config = dict(
    n_layer=10,
    d_model=448,
    n_head=7,
    n_kv_head=7,
    head_dim=64,
    d_mlp=1216,
    vocab_size=2048,
    activation='swiglu',
    norm='rmsnorm',
    norm_place='pre',
    norm_eps=1e-06,
    positions='rope',
    rope_base=10000.0,
    rope_fraction=1.0,
    qk_norm=False,
    attn_scale=0.125,
    bias='none',
    tie_embeddings=False,
    parallel_block=False,
    init='normal',
    init_std_qkv=0.0351,
    init_std_o=0.0,
    init_std_up=0.0351,
    init_std_down=0.0,
    optimizer='soap_variant',
    lr=0.00292,
    lr_mult_o=1.35,
    beta1=0.95,
    beta2=0.95,
    lr_head=0.0053,
    grad_clip=2.0,
    warmup_steps=200,
    schedule='wsd',
    decay_fraction=0.891,
    decay_shape='linear',
    final_lr_fraction=0.0,
    batch_tokens=262144,
    seq_len=512,
    doc_mask=True,
    train_tokens=1163000000,
    steps=4437,
    dataset='wikipedia_en',
)
Each number is 128 + 24 x the weight over its row's rms, rounded and kept within 0 to 255. Layers, rows and columns count from 0. Numbers have three digits each. The size before them is the row's rms in percent of the matrix's.

# down: layer 6 MLP down (transposed), 1216x448, rms 0.0925, rows 772-846, columns 224-279
# gate: layer 6 MLP gate, 1216x448, rms 0.0958, rows 773-847, columns 224-279
# up: layer 6 MLP up, 1216x448, rms 0.102, rows 773-847, columns 224-279
down772 101:130079148108102161106142132159123118122145143145143131086119174170133114152135147140133132080132078119162131119120152125140170124157125157178205168100111091102156152142
gate773 101:112132125130148173131151123139127155121107130129119131149168116161071149140104124123140147130114127134170136153114070129115092108116147108136151087083103119109142124106
up773 102:105153136113089145164191140121114139158127131131118163145113136114135161102109121129136168133141091117128093143134106124159155090109121095117164111125170121147166137080
down773 101:175168128100147134151139175117148120105157148164121144111113134118113160117145140072120127137158070141161151130154099129123126132064098156138127084115167111125097108124
gate774 096:117137128144096130132149146126179123156151155130115149095140098117086121117110131109143146108115118181139131136105136159130147117125181090149134174136128120148146081127
up774 094:145111081131161128148120123126104094158134110135173162126127119091138110143149143119101130135145097171122159109150102131129106092124147146158161134171131178170156102145
down774 100:172126132106144107100083094111160142135139174142114120133149156122141100131151119129140135140091102096113122141133077140095136152119129122115119129112149108130138153136
gate775 100:119135124126117128159121118116092154101138164135112105131141092138102142090083090119141105161161128125098136126133151141123117135151119152120141148144069118110168128126
up775 099:110116145138146102141143139095106169103145072094101189142153138088174112137101110111117210124135101089119136120148163123118150110097090130088137129136097156131100105117
down775 099:177145143130123113122128159097135128095139090110099119081150118150169158181128137160144107143118140151101112171151120144088124112131121125120112143111102119127134111150
gate776 106:133095175142153132113168132147134136099122164151155115089093131162111111136115127141135088119111079108134122096100172124116153154088140129131137088137142123088122173133
up776 100:136099151127131132117176113160120094106157118159137116146106129150171125121156123122148187086121118147123129122114109128125128160143158145138146126134103150120130129151
down776 103:118087125107116173143158106130116138070153113117107157113115125106112156119102169126092155098154138164097177138090113147113132123108100144119153175143113124102126107118
gate777 101:132106122151118105137169129125137149124162074091125115088151126129157155082088107080120161168117132141115116152145117109128139145125128111131141121137153125116161139143
up777 101:112164135111079139141148107135121130083138075086121103078094136141131110116122145115109146145139134176126100150115137140113114158136125100104104154126091116121128127149
down777 103:170151150113102144130140130114130135113123132100147109137112141145159138099116115123136170119140182112136130101159136118135100061168096134108098089124105102130147118146
gate778 096:099133162143128157115108144070172099169164119139106107131125128123122130105137111136107150135130123111100101134155140126158141133128123143151110159106147124133135114133
up778 097:113112159102126155095104119096105158101148142145110097108133123133147103117084139164130136099130119143144129164118105172134114167149152105144112135203105071121114097172
down778 105:145126151118168112082092087138118175127090107109110124092121152145132115158126124143132113147098140162161115135093113127144175122122111116108105120115127087130138126154
gate779 085:127106153126152129126121112109162090131117113182122162122156197138102131120111153135138147137125135134081127135117128103079115160124119159173140091123159108168133148117
up779 094:104121121110152145203122122141169141111143094134109149109148085138153158107146124160153119071141165135113124124082137121132193118122102130126133146092123130164161091160
down779 084:101124142113112144077148130124145140088140146191147119120118134139123148090148162124130153171134134100135098128146129180144064117164124127094128132094103150107113158150
gate780 091:119096146090161125112136093145159118129164198160123147122139093145133130109129142109136141136140162117113136133125146129110128128157149145123132141130129115131115115128
up780 095:155089142101109136149148121162145127157158147118157079167145119111147131115141101116165087162101139108086099149149112155125145079178133122120143133134160126115134120125
down780 095:114135154134094129128101144084121131110111135133120115154098168150107097105132138157105143139192148130111123113143137121168122133117117094093140140116125138113117121123
gate781 103:101124112164116140106096115165120100084134123126167174090104139106107118112119142120140096130139121127178116107129101111150161103160103121163122174149104107171128116141
up781 106:129124165157175163131087111173098077143123101110158176141151116089136076104129155109135128158135130138128106186141116109130121113116163125149137175147105139165113145133
down781 103:169114142148106104165053071161110089124122077143158099106126097124152115120095112090094128155145106126093141146120117130100130075151128104076103135114111132126126111145
gate782 095:105126150148137107122153100082109150134139126136154140121185103176155105119132142116133093115120135103111126109128098068126125159154157134118194124156120061135128113171
up782 091:093165105170121087130158118167112164169107070140109129166149147112114104150079087167115111120145111112099148128104158134151136143141120142136161158144107121131125138166
down782 085:144077167094113140114107159125131082160104130130111120156088151137138122129103095123098147106141122156125085118094157113157116151110127126116118102103163145137126152104
gate783 111:109122153184133103116125136129140080190162130137132131146095105160155138117142130162163101144135108148123156120100112130120128070109146115114074121135124175130132175131
up783 110:108123131161154140125105150149150125107114092137127121110115125110119123142136119141146123120144127144147123145130087117128173106128163130109181106107123126155098182129
down783 098:148170124163106117144082126140127158102133173157162179146077189142140180148166080149149119113098129093120114115138128159095114110144114112053147107091152126122129161150
gate784 098:138102144131091122086110114124138105075115156115140144177108134158129095106117143140147166102156102078148117149110125121136164119124104152126146152107115151187108113099
up784 096:153162171113082135104114149087121133126138116139112094098119169132153107127122110125142141159078136129122158104074107151103161120101118113119160112106140112115123176139
down784 101:107135145162088078118072152090161116108112140132114173089121183158129159121110121113122157140120162128132146120122124150141125114113138132123104145114138137102155109185
gate785 100:152164159123126134130120133129162137069119126114172108121190139124102147159134110145089148160134101125086159149157170142146147175128180126141117116132108141115095091111
up785 100:140119165122103111141153125088128128098139142165101116115132146135126116145105127104176111123136126122154126118151107102109087114163156098132145104160115107106135102114
down785 098:169105119098122121149134111100131126131080132122156133144120160136152172177145162141115125113145112121165127114117163108138111131128145160144162068137099109135136110149
gate786 103:114118142104111164134111132122158107105095126091111100105126129155131103150161138097117104152122125154134147129055139115107082090127156101113152121090117135116141126114
up786 107:140165148122129154165119128161124133146093145107123109137149112152131105156144128095185134112095126065099162112092116169125110146107135149126144121103132144153143146152
down786 110:126120140136141139117132105139094143123108132090146105135136144154120155118172142109175090114141126124148101132118159191142116142119138142115141140130107182138133124151
gate787 100:145122128133100101106094177112140156105091122166098161114135148129131047104150127148134167161129117099074122130120089120090147129130131139113094119125121119143116127119
up787 097:122091148146119186149124170155122148123121156127113096112142132135118118119130120129137157123115143097141124130106109102153092144117129128148103119101113135159114136095
down787 105:110154165129139140122124107133142147160141147161151146151143162158106129148130118090126160112124075138129135107148150148129130181160093122140152131144128161107179148143
gate788 102:092138109155171139130132081125125087123137090115136120143146107135077134154136133066157146144148133136185127138147159118153127128123113134111145102125131067127127163141
up788 101:144108108149131114131122113107152093071158091131138175104123109122133154127130154182074121086099100150123089089132114136116149136118125128151097095114143123153107139099
down788 101:130077133125103117108118175149108122114114141121171156154185139155148167138160105116129109092156144148144130213122104124097137167137120124115125150153168135118112168098
gate789 105:184136105127135098116099137173184128126116092138127113095137139131168097133117125147116121163110128118108141121121092115116143139118151123140180153168093112112136146133
up789 099:131110096102140099087126106109128138136146103113131115116130144126129167087139101096157144187133141232109080138130124142123133161134114120131124150088145106128121150147
down789 105:121108117138197154120133103104143109132135137147140147093108153109119132131142156161152118145129126150113101127097143120108133133166148143162081150141133118116133144112
gate790 095:109148110191101170163171168180164177135115135152123121153174127131107131138153063125133117125130126119111142138131177160140092157139137115105104104125118155167113129119
up790 097:138146121148109119174159174124101135128158144099158081135140125103142104136134174151160104170064153110096093163106146140162158153117104115183172155131119160127100131168
down790 100:163105149098140069123152130118119094145129122059116135127112079161143083118100159148137121102118127142121128117093094103110149120114126128155115119123099135144092112144
gate791 097:111147104145130144128182196121137176112198090111103101119154144172099143120132125131143133160119131124148123097127119127162154100093126154158114156120135126153164136141
up791 098:176123149140129136137091121142127140122117146134148136150107092128164130111121109104119136095140143148125110159067117125129094152148123125118112102137159155124129146147
down791 100:119134150159180178081149107140171152143135140157153119095122128101128160142137140154157106104079146141158097138141132146098113120092168131094141117106135146147116141163
gate792 095:147158187121108141071123154158142138093157096106138115150142132169137114103104115109129122146129134124106104119145101129128094094137088113121067150089161129114132086109
up792 092:143170143144135109136139138101096108142147113148115139168129117123124129128132133163120175104098121145162147133098147159104099137104113106127124179162131151156142142116
down792 094:108140177100119124076109130125124123115094162165102123149092184141150137117164126140116161098146146145133110120157144096163111149118148132158114122135142099108149158140
gate793 097:132106139101113101084077112102095089150166154129141127132125177106133120097100132047192121131139102151120107127162179096139181126104106147123126158118114113094110122150
up793 099:123152105149139168115130124133163152139155137178130106141113136123105135125140158144134135126136166147119154174124133092129122145156161122161118104114148148137194131107
down793 100:166102093130138155162114101145164131153132146103113163122142162143083122109090109135159127182134103188136165156115117127159163146134146164132117122130103094132123079102
gate794 088:107103124098117101127163183113109167158162110130144137104108144129137175148147137091155100165141134125145132117125124146150128147156149110140108112130137110135129097158
up794 098:108118126108141160125135159125178154149110106133151155094175138143155174143113128109151091157148095179109107140132113108134129119148125152162182135158144087159125149149
down794 095:110128137143142109084111116096100091130138124099140106145079169147108142092139150099125122138170127155106146121120119164165114128122087123121163155153113177157111152141
gate795 091:074136170101135110136128133140139134137155106132093134148128182145101134128131103131121039116136112122141129134137140124096097136135151138110159136106108135100091110168
up795 093:157117159137073155163133138146114155141140109127151113162133103080126147110136089144124141094112171114152123139162111139067095149119112114137144108118136161105139135141
down795 092:135102081160115126145094158110191098174070096155110122174143157108153109143175152150104104111105143105145132151078097139117147129166143136134128141163126121118118124094
gate796 102:147186193119147098139110108115114079111143104130156127098134131108082184137128110129151117141129098120143140122109121132150121139146132116131132124130143128152098144148
up796 104:148107154153109104144085130144121110085135132145152151066121128161112134102103126120148143147126117070136100135144186161156162146165140145140163195143128085159105147059
down796 100:118130103131150152073153091155164129117125109111136135098093144125103160139149105110178138126103161102106161152099150097147114144125136134157093144109170146150132089149
gate797 101:122121134096165131082161081118121080106117108118182130092107083091143163086101103090131117123063081141178142162134155155152142127153113111130129126132124112112127150132
up797 104:097172104134150110132153130137145167130157136142142113133153142154103149138138158141127092116131120145151130141119129123152131111117175136141115141102154140147168126141
down797 101:116157140075132128127205136154124105119113081124123130133150118120130149106163129095110169139163163133146179099182126123119098189154127141124110119101149153086126163136
gate798 103:157047136145102128164120122137096128169131118145188159152104132140129145155136133166099136051113146110106105165162109105130088129092143141125159118150124113144106119120
up798 099:141139129145135115119112133123146130098178107127187112100111122116127155146155131126104152137181138101147144132128145146137137108134111109157121125160104190136150123151
down798 100:110128105135153098110142126106112098137107098128133146122159109149124124094178122140100108111138128121115145115145100165124134105134171125155095091145119168142098184119
gate799 098:136127150112108136159178140123092165133139090138129093147156137104140109126137084113119124159164079115160095120107153162097125134144110110067092131100127142104114101103
up799 099:116148072136105164111167156101127162138127096170130150135122119170139145119147128169138114141145163104150117147117140127150112115129108159165158136111116119135135122118
down799 102:119112139115130099089105137148139117129143121127111136185076194097124086094158147131160122177150102127130125132149108117124077157130136130116156089126112105132107101105
gate800 098:107121114117107136134119122133136146163120140120186121168143130105132115108158092141152144125097108143140141159134139113126152128148158114142093121140142099134143087130
up800 094:116122069089103125101154144095163110171143152139142079100128132060127152151127132127118139125172123138151124136169138138137135157161114130129110143160151088129148068106
down800 096:148115119147139094101144173114133138116155072157114133134143122121130091152123090126176140108111122182111140096107136126092133111142139133143096151112132102088160136134
gate801 107:149131163157100103125135121095114134130125115132160085151126145169130117115185082130087140145097137109113100145111123107123100162127172096085132142090167161118147142151
up801 100:162125108091136136130120158128114096114126130156118140130134141122113131144167105142143110044094104190143122146130135101145168177107109126157148069140109075139120115148
down801 102:139143103142130113172128120105162121106154160081117140123139052112125111173122140134133137124128125114164119173115128104126134141187137124165131149129102115138138131130
gate802 103:076127123123098097125118187136134130153132121135134146119092127092125135123127182125107106091133167149118121146091097140160116146157088116126109117123122125144155169161
up802 100:141114120139131096141140130136143133138126148104141105103076129146120158126133142121190131151126143122105162158092153161157108133132158156142121159165134152127151139133
down802 100:110131142111109131101170137128134096146086118091117108166113107155111126172119161127133138136154089111121128159134123137114140067101125126162125093125137152048137115146
gate803 103:128114142125154112078078124112106111122109132167159107161128143141122133096120088150094137148107109124164107148098125077124113145104082159164131121132144115104128103133
up803 105:127120156186126115121130155109134149160166119121111160116093151118184142135168138107140094132101075208145088134128118131124149112160129168140137140107118114137129114112
down803 106:078065151122141107109103138099143129137131124159152114115116148123121098117145135084117100129151150152123126131131145117151137139124145119173109135140130141175141136158
gate804 105:100189136106122151122126161122158113080145116086175106138141121172104115115143135131126115135106091119095110131158191109135117111136114145130130107120142158148068107098
up804 103:121138139098133167112125138160136108166115134126129114136099105157126150148127137086082129135101143167140118103122133099147160095074096160207166113134114139108136130112
down804 102:136130124111107154104142131163170151140167142082125079135129130121104116132122143123129123114147126157154149168127173140143131145113148107117156087102152133159111133107
gate805 100:132155123146126127128090134111134067151112092109137108100121114113136100102117146121092128174092133149102080152110140116120107177167118121096152079126123082119124153123
up805 089:105108132119121115150154139128109125133132134147135123114144114165114155139073111133128072087165114116090096136154109160120102121149110159126153128091150163121156163143
down805 098:108134174111117136106163139124157150108117129143128114087135159126114153153106130122138121119151142135117085133144113159134140116136135102150121172102115152124133115106
gate806 099:110092140136110141175119091113114108120147105127152118115105111162132111144154132097103157176092105167117098067146150115121171117123146141109108179153078093103140090100
up806 098:166146144089101083128090132118103151124123120133147155110131107127115124140127159106096138099141173104154105092126146140110089117149098074118162127136154143101171172143
down806 094:086117090126107126118179105127153113122110128117097083122131147131103133153063141116167128122097103114112103093125157120131126122136109161178126119155124118133134111141
gate807 100:110134130149094091135089144090112125078146101157133161129133102122135121118126117162116157126097135148123130140083147127115135121175123125118146130099143112159110096130
up807 100:123169079128110087137183119139113162121101135127149112138121077097111136139118135118136154112120159095083111092127150118158194155130067103160122122112148147024135160137
down807 102:160110144156082083087078165117162119167087198126078154100128142144121136146117162115157127143123157132121127115187161101116129135121135154133107122147168141094095158158
gate808 101:112155147139157203138153105129124158134098109132123133122166083092140133105145155106131118160150115142113128140087104082124140163154126124099150148076108115089127135128
up808 097:131152106122137114121113102120175138096112157162128126124103140120143143126146094110177140110163144148131158108096139135063084127118110162101117140112104141133130108144
down808 099:136136090143137102160135069171135123114111157139139136117115125196107138142150110102132140079112150133111104119098156075087146063097150102197134160140133146134089140119
gate809 102:099156095127099110152144131089112086126164141130129133116106115116145148121101146111096070132106153147134076094089194108091127092137140167174112151082113122095148128148
up809 100:115141104118105087080171129126088086119115138168096150157099142132133138108129120148112139104112112122120111181099140113143159153122136154098136125149084153150149119124
down809 101:122109153136112123151158143170088113154089122123133142131152136155124162112133104108155178115143114084117161147103128120176138131108104087151138168131083148157175133109
gate810 099:122165117118133134172121153111106114131131123167133138142148135123086122109147117137089115111191153130134141103091117084110095102167134083149110190111139141146141073138
up810 102:136154118185141130134113105163131145137122128126098131108157137132159157102156144113133103144116134122118120140119116120144153139084104168127148093128127140123128194123
down810 101:085160115145132159101180157168151132129137154146134174091109151150167108113102120095100089134130119144170097131126151153118130099141113127123165098141132114166112091155
gate811 102:101120102123122131115116104091150114123182131148140123119148113097092121114155088108142151076141156142115103133088115121104188162119126136147055164154114189148132104157
up811 097:155097084143132160159117089150129126116120105106152113138105130153187129119118164159108131092115107107115151112138113132111121120128160153117115113059125061099120100112
down811 097:125120108103166160161128119148139159078132143119120169158156152109114155125108084112156151177138115118127126131101109106161109132150154118078127133144150168114102094119
gate812 092:104158113164136117137108144160129156124145136110096168145115143142129101124088119129099169085114091141138123087140109093124109100143133167134091126104132134119155154162
up812 092:140161125110139135114157163095112132132120073125116096156114120131157142166118113119082174126138082129110179104139113116156114125143159157124170142113157080108127137114
down812 094:111112114180077096116115102146137117115130143148098176139093151155119126129110122121129092114108134133159156111116126139136127125111139093081108151073170114111107174160
gate813 100:197114129099144119111080124138126156161156094086172164090071085073134144125118117117121136117171134137135145124142097133091124138130158135127128094143087127157142123097
up813 100:160124118149161140121137114107084112108140171077085144112128141079124116106137149125155157124135125103111169080136153153104137094134115121126155121111120132139146062138
down813 102:109124165155156151118148136109128084165119137131125135126105108140083108094136150143098160120128121120104141141137148161191104178171128128129118109131102098158137084122
gate814 106:164157146111115134116125103100114129172127133097129116166160136139130140094097147134154130142147157128140110141123105114152163159171171129120086114142147139115163121092
up814 100:098079132120120130109129121168153121145153146101130097144114135125097126125099088118131166138155134128163079156109109075130149138130112113123114123136168154123116122141
down814 093:100141137092106162089106124101090128117103103145131122142149153119111175135140134113129117114116123115105136142099119171134141145130110060099159100164114150105186153132
gate815 104:099132141156096076162139100100099124136155166140160071129099104149088141091131142145154125158148127102159097118094152139105129132151149118099154166125106151128132139163
up815 105:117117112098141122113098117135107129146145089141156105204128125138138135108108109162155126091133137166116162085093092125121173144113146147148127138082119122165115180127
down815 104:127134109081089122125108157073120147148132134172132101133106117163099136127120136141106142108132165108150117118131129145139130102118109123131141171067128148107129084111
gate816 105:102118149131141159096088133125111104096129116138140123089167097136090094099141067094147066116120113156121178138098121114165139135156201131164137109145140170152163148140
up816 106:168147105117134122149043128131131126159142095161137154163130126125173125148127149091134082142153128126111124166105141142141111144141152097116164153102127097129138117110
down816 102:120149099135100135139108145095135132137130138133160126169138133139156095140148131157124120098147131154146126149107157126093142152117129108126098115106142103111119142128
gate817 099:093133099121165162153112146108138100136143151179127137135163122148115120094144186091122130161132098141109108103164140131146182165155089098122144119119117135160138085111
up817 097:124123134137111136143135121126128095139120175133111155114144139090122131159100148103159117128141146141130066124133080082101138125123104127134122159126119167088130154147
down817 099:149114172114107117141134121135160123116111150111107156172155160168155125135113112119099095086083146126067100117092130114138096125156109181147139121125137103097112139115
gate818 093:141130163143169109128103127132154156119154121121162116137140162138106136084146144153152126119090130167085105136135119096098079144117112111154145132116112114151142094134
up818 095:129098111116153124141168074112139130124161129121154113090152107082140091137124145086126113068090157143128128174102158128061177137138085107116128146122121156145140093120
down818 091:130175125164099126099114119165134158070151145142152099128102178145118126120133126122126155124122132122088141143172131118188068113135088131131134127135106122110121133145
gate819 104:141117109123106121123122139128105161172145155161168173145158088190149067142140082120158141104142142123144137137149119093131116127129139145160106174114119127141136113144
up819 100:130142159122181127074155151152136101181141102136126122161141097161128162165135117101133151156136120190156172140150175165125112114142144129145138127154155158125189144179
down819 106:093144135112126129125106120141118128139109136119113144135110138123131110152169102165146107117105094154124177184163143097128124104128113152102127144127104149141142111124
gate820 102:120140136132124062120167132076127139145078094086105092139125120113140134137134151143075163118112145127100115113169187130091177106106112138129167151143084136136125128142
up820 097:129139132126145121162161170106121125090156137148121126141143099102129132119185143109156148110130134109111125138119142151183164071129072130089148118158070147130131150144
down820 103:101130116103155124121138120126139103144134139113117126123156068158126165125069110141129134165136149124097152108125101166129149149173141125142132124172139129139162166086
gate821 092:122149099149143109112112157120133080104105105100139124136105153123120146136133132116097138118099123146142130165139140112110109177124179107211103151139140096148129085141
up821 098:097141109089105061143181137138116140124132108130097122156058167136160136132159191144141111143100123116147129137124140136134156156100161100168113131150145128117114112148
down821 099:151162105115143091122108121111133111120139121155114140153125150150165135145113111155102149161126083126174126085105112096144113142151150130156137104101089136133121123147
gate822 099:163139109097130119132126145129104135106131172120124097147117118098132139112127167121148157091136123148182169112165147124112147156153096114109143150136176117221132096119
up822 100:138139137128143077106109110151129158159119105102093119160147122135140151095155104153113117142096105128121148171134156120168137159122102104106116131106161109127107111130
down822 099:117097116100125127102102116144139159116192119126129116138131190138152112164106111134092138139127115130165124109140118124141155147110144131073088155117134118118112118117
gate823 098:135124121143127158157149149118091126109120131146131125128171158159137136067136130152117152106109074111103154139156150116149126127122104126095168125147100102158097131129
up823 097:123095150125124097073133151100155129129144108089118138201153159125146158126106073137139100101154116100101109143118128172101080144081117121125153138122174125144111100126
down823 102:097100177157147158139124116100122149113120112125160114142140142142138104159101146107099084149164106156120108119142156100136122141123115160125155066110170147163090182119
gate824 098:157110105129144124104143107129055119122108128120105154090144122159141140086131151118140162104124145127109183129107158131154182113147124158140132107140139133161080096164
up824 101:096085132138098103162115099060138138116111122115104146129099120133152139112136159162135144141147084109145167113130142139076087133116119122098145146102148160139133124157
down824 105:108111134123106109137154092147100148157150107080120091129124143118143092149136148137118120104153134104123127102120142085152139127167082108110113098152115144109147168119
gate825 100:111122102140101130127142136179143110105132168131146136151098115094113105082114118145124154149147148143140121082128080104110143139117109161123104111138166101129105152149
up825 104:134108126154147111168136047121131126106126110115135159135137155163106148110133049111092138131094086095181146098124148138128115131158153110121144111079134103121123115123
down825 102:096147125123109133110140126114152130106132150138186107110173132118102125154108141135124135097137117115122143179115124154148137107136101152127072119141124124116124123151
gate826 090:092140154131084161114103138135111140145129104127129179123109163160098114154157112139135113137105119126075124095124107131155101188139120104111114107101134103129134121131
up826 097:134141097142165150090151104126108138130129143154088083117098132097132107108118125151141119153091143126168181143102115148075119142130112120121117121169155138129136117136
down826 077:121124101132107133094154125152129152168118118092141146154145131139115129126099135130113142101151136145146114137090072088081146116106117143103142126137044097119125134114
gate827 102:139140162170127116140106152130137124211110163123176115106116076091117126157165123133103144181107119153123170125100134094110113143146078125118109088151095114126094111127
up827 098:106132132098113098156136117119120139078159113103128146169152124156092135144162121130121148131135096099116179120102141125129128138084121143101102170110106109089142100122
down827 103:122133094147150135076095165179164107121158174168155138119100127139142159132150155130121120146124147132143187099087115132145124121115158093112133132143102150102158147091
gate828 097:100127142162070138110133125146138130090118102121125153094100075084091117132142150126097111153140099093097123085108137122153125116137176131130105102104137152147124099147
up828 099:075130119145125123096146125165121118087167133108082138135154095172105110140142097098119137136130146096125130170106126106099134138122103131103139101145118146137114115130
down828 098:104139143151131121168080095117120152104160149117108165124168137095129108145099151164119127123147128110121115114084094099094119136151125109088130195127118115098168102126
gate829 089:117132158124133137136158163162127111098158108146102122163110112142106118089115129093182132122112116155141142125106127143097142104142140132124135139121146113141168132148
up829 091:141120135139147126139089116129129098049126101091112144130115068146142103123143166154152121165102149107127103154142113164175158109153123115173110103092155132074147126111
down829 091:112095096085130157155152123142134138114102145087098125128139134140167088162078119142125156147120177147148158145100127130103145200151151135182134146127143116114117149159
gate830 097:109151132137110168193132116131143119156140130141124163132110117082133166157120189133149101123129140150161148079121120100124145114117148171113108157131093094126131130157
up830 092:073108099114158148159138096147130147121120122156107128125098155122115117115122145102096142101133141181133145119101144124133146123140134160124124142098121101116102186112
down830 092:141176180109143140158113150119105145118139154109121122125175098149103158119135144139150113155067082102143128138119145108101077105114149120138158120129119160122131130150
gate831 100:133146161067114117115149181135142156108115096095115131120108149141109070112151131126124151125121159152160136138101111094145100138142143165163078100131140127136133144124
up831 105:095089148148128138112160128151097084175120138137145117170166149139168141099144179096124075144109109088099160127128124115154143171134133078077126164114149172132110141123
down831 103:100140127153067119116121113097137111112144090136106166096108162154121089125124133133130085148137105117111153099105123140120137146123162130120144113079149147133118209086
gate832 103:099108135160136132092157112128141134102117169130116137113141146072143091121143121139123142129097148087135173125171174143117132144105147135114129127116105139161115160132
up832 102:113147163129126123112112123115116127159126097083089140163105139108139103155120140156142103157127126086148152131123155153116091112115149133137145148098146153083131088139
down832 100:128108153136124131110135157144165138116128097108149119133105097099127149132113088133144131098121132117129082142116129086105148149116136102072150134115077153120143136145
gate833 100:144130165127097125143145133130128074090166123149126146113153073108123088136086129146093136126120078137138141123125100102137126072148178136142139111150134127143100153126
up833 103:126150147112136137106103116161111131115111161155150096144143134093156142142144115154123122138093127131129122144120150116091123108122133101159132116137127140119137120118
down833 107:106133136125133132134053145122146154138130097152088063138188119113138155134140149153114144121094120110141123109137135131153153106115133161118163128114139073137196148128
gate834 104:118158111105106149148129134103148166090143122132165095146130126127100098198089118111126140136096129137082098127128108114102151138138130126147138122136138108120169118121
up834 098:069151131115149128082108163132103150101121121141121145126158143125153128112149105075129127123111142100099154147172109101137087172142137148129134153121090186130165137128
down834 102:137121126112124128164108140141153109080119158121155141143169168126135123095160148109120114147112099158129129117105139153091145142121140152122143137161125137130141138173
gate835 095:097137122147089125104100141140173090148109102137083219157173134129109143121137084122109149124154150117152107111090170148099131146129125124116166138132091145156120160176
up835 100:123145133092137103108122146106159133135110074133144118130140110167110119107142137150102152115141127122120105111109153124121133133144141159127119139132125131102178140149
down835 104:147134114171135132096125132156090154126117119150159152138104141093113109137135154131117155112149132108168103087149159125108169111157150110118116109169099125126128111152
gate836 107:151167144146126134158164113145110104135116137109120150101123177158152101128127102171146126112124091143123157128126141135159143140128172131104109107083175148136134202127
up836 107:135117147145127133111103114182085128112113116144085133113177132179105116114155139120140104144124148131163135156094138087145140142133157128174084167128114084145125138136
down836 102:136131089160115096125143143130159149119106133098144130144121126145102139134137126171149108098139121177147159106126132147170132142085148139124055089126182187108154139145
gate837 095:114174143128141132177121113109091140115143122123115139114145119149132106171105087196112137122128104138102136102113137159143127147100101146113121113133145121120121113149
up837 098:089129134138140117129144144166128112097143122091164109150149130113106104101129143091128165121127137122127087114123136125113139109117106088106110057130144147102138162145
down837 098:132109110123178123114088148141161103157162140130151148149115119106140102112157188144099145103125088146183181131134095143123126155117180092123092142123122121130152097171
gate838 099:192118128143095157147114125108138106135138133121114153153145095140167131160139106131133106126134120149087134146138077156141105089118087168178154138130152105139145120145
up838 103:170108118118114120124086134144118128151137111128150116160130076139103142140142133143173126144129108158096149126139102140083149101140127164110156157132145140128118210116
down838 096:145127126095142104136111088143129147108122125104173128108121093135161138113133165099113165165137118117142115133192123070116124120109180094158144128126137137077156144120
gate839 098:110141148095084109157123146124118158115128171156126156109158098119131126137087104136145098161108086131165126177146174131153125098112126128109130122139132109121189147143
up839 100:134139151133135156162109137198134121138117119155155168129143158127160119127136076146114147165135115112136108134130125152097142119109132117120162136100132141123135094084
down839 101:105141077086165101089101129111105107108117104137128134100109131147091134134100142168158140114135117157144156128179169113110135105123155108094170113135112116128122153123
gate840 090:098130145157132130152097096122141123154112158177175169145129121131114104114093151113141116124142094135135129123118128139113143128132098135139139117125119141140134076134
up840 096:109120104098100162125128159155121112117168107109097099078112115107141139141133080080106103154102152092104128156133118113147140152147131130152132137156131115103096127134
down840 105:124148127135091137106159175143095100110143081114114166080175154148100139071118130153115145116118136164091120121142118097146165130135133115167138132140130130160094098121
gate841 096:126116126129124146130097152198110154101148102145084126135143104159101125075096086132086123134102129126119142131116147130124102170143139159127136119109109114124130146165
up841 095:101124132143140145114105112148140092117174143142156120172092104107125114110138132133109101153119105108132128098164110136148111091162133092100133139172161115142120107146
down841 101:129119134148118128116080132135146106144132158100138131127066086115118198119108088132127095170138118125154070123140123131139105136118160078107130160135165122120133093129
gate842 106:118157144109154154115131100123137162120133117138155125152155161125120152148131111115163128120170093117099114113131193099138156115141168110138153149111123147113120108164
up842 106:170108150137123114089118149116122168139153111077144120133122070124137125104150165099104112111115103117163121143103125122086135126112101188114133142153084140143114125120
down842 094:144118125140108103155114154150128129107093150154111149122084122117164139149103151155110098096129156177142139116089157139134122105101147137111138124096150148117117096098
gate843 096:097110176141129149161126134087109137117105143103162080112141150110132098102104119130078167134120118156139131120137117171115139149132085114133119118117118099165141169115
up843 100:126097147145125144112133169089126115150135157123147103123124139133116147118134161117153146170118096139092161122114078123124115110123145088090110110164104138141121118112
down843 104:166161132085098116137101115125146123122144118085163155154120105150124119162168122131110130135110097146127144064136061097103102111167154104136130120175155133118110087125
gate844 101:100158127119096138109134128139143116144159084134089144151156087151121146118140111188138185105093091111090179139122171115140135153144108146152108144137130098123141130150
up844 101:153112139153136178150130115122125075134142106191141110123134115158110159146129169125190155101118146157163137120097133095120123126115101149133140134143098110130151133119
down844 100:138103071102127168179137131168118096129123147135109125153144140145147125118140130138143146154137173123144125145107100128140144141111101136110141098148138084097094124148
gate845 106:121133137102109188115098166062133126089129115136191165116142101126113128086149138106134093121116115128173117159124103151154090150129137137174100146150139137171152117102
up845 094:110125155144111118128130119148131110135162105191108138137150166147090128120085155126146105105170141125130135147144111169114136090155125093131139131136146135153188142142
down845 099:112142150171139138108085107132151118155135137121074111116165137151120106125124122110178116125172135131122123125119149080098162165140145131146145152157131170121132114100
gate846 098:147142137128164115099096162119114147109153095132131115128138139146147117108113171160116122097140122139122122145115209113113104155107137099132126147111134141089130124179
up846 101:135112110099137147112113131129137097139138099154126111181144143120155110133105131124153130101144125080113144133139123140121120113142141138165093109143122133147182136067
down846 098:128119126163121162061148086137137098100121153169143155142125147102126123102126124135175109168102150177130124163103174127099134126124117171126120129126106131104140120105
gate847 099:144125137150154104133146119155165120112133088132148150181093117135099168102080118091141148141170125123141116136091124072097142097122125133156175134131165097155149133124
up847 101:122090126102127092149101160173133128124130114137085123125125144100135124144143085139115119065129133140123130149171124156116088142123133140101079067145105140121124121124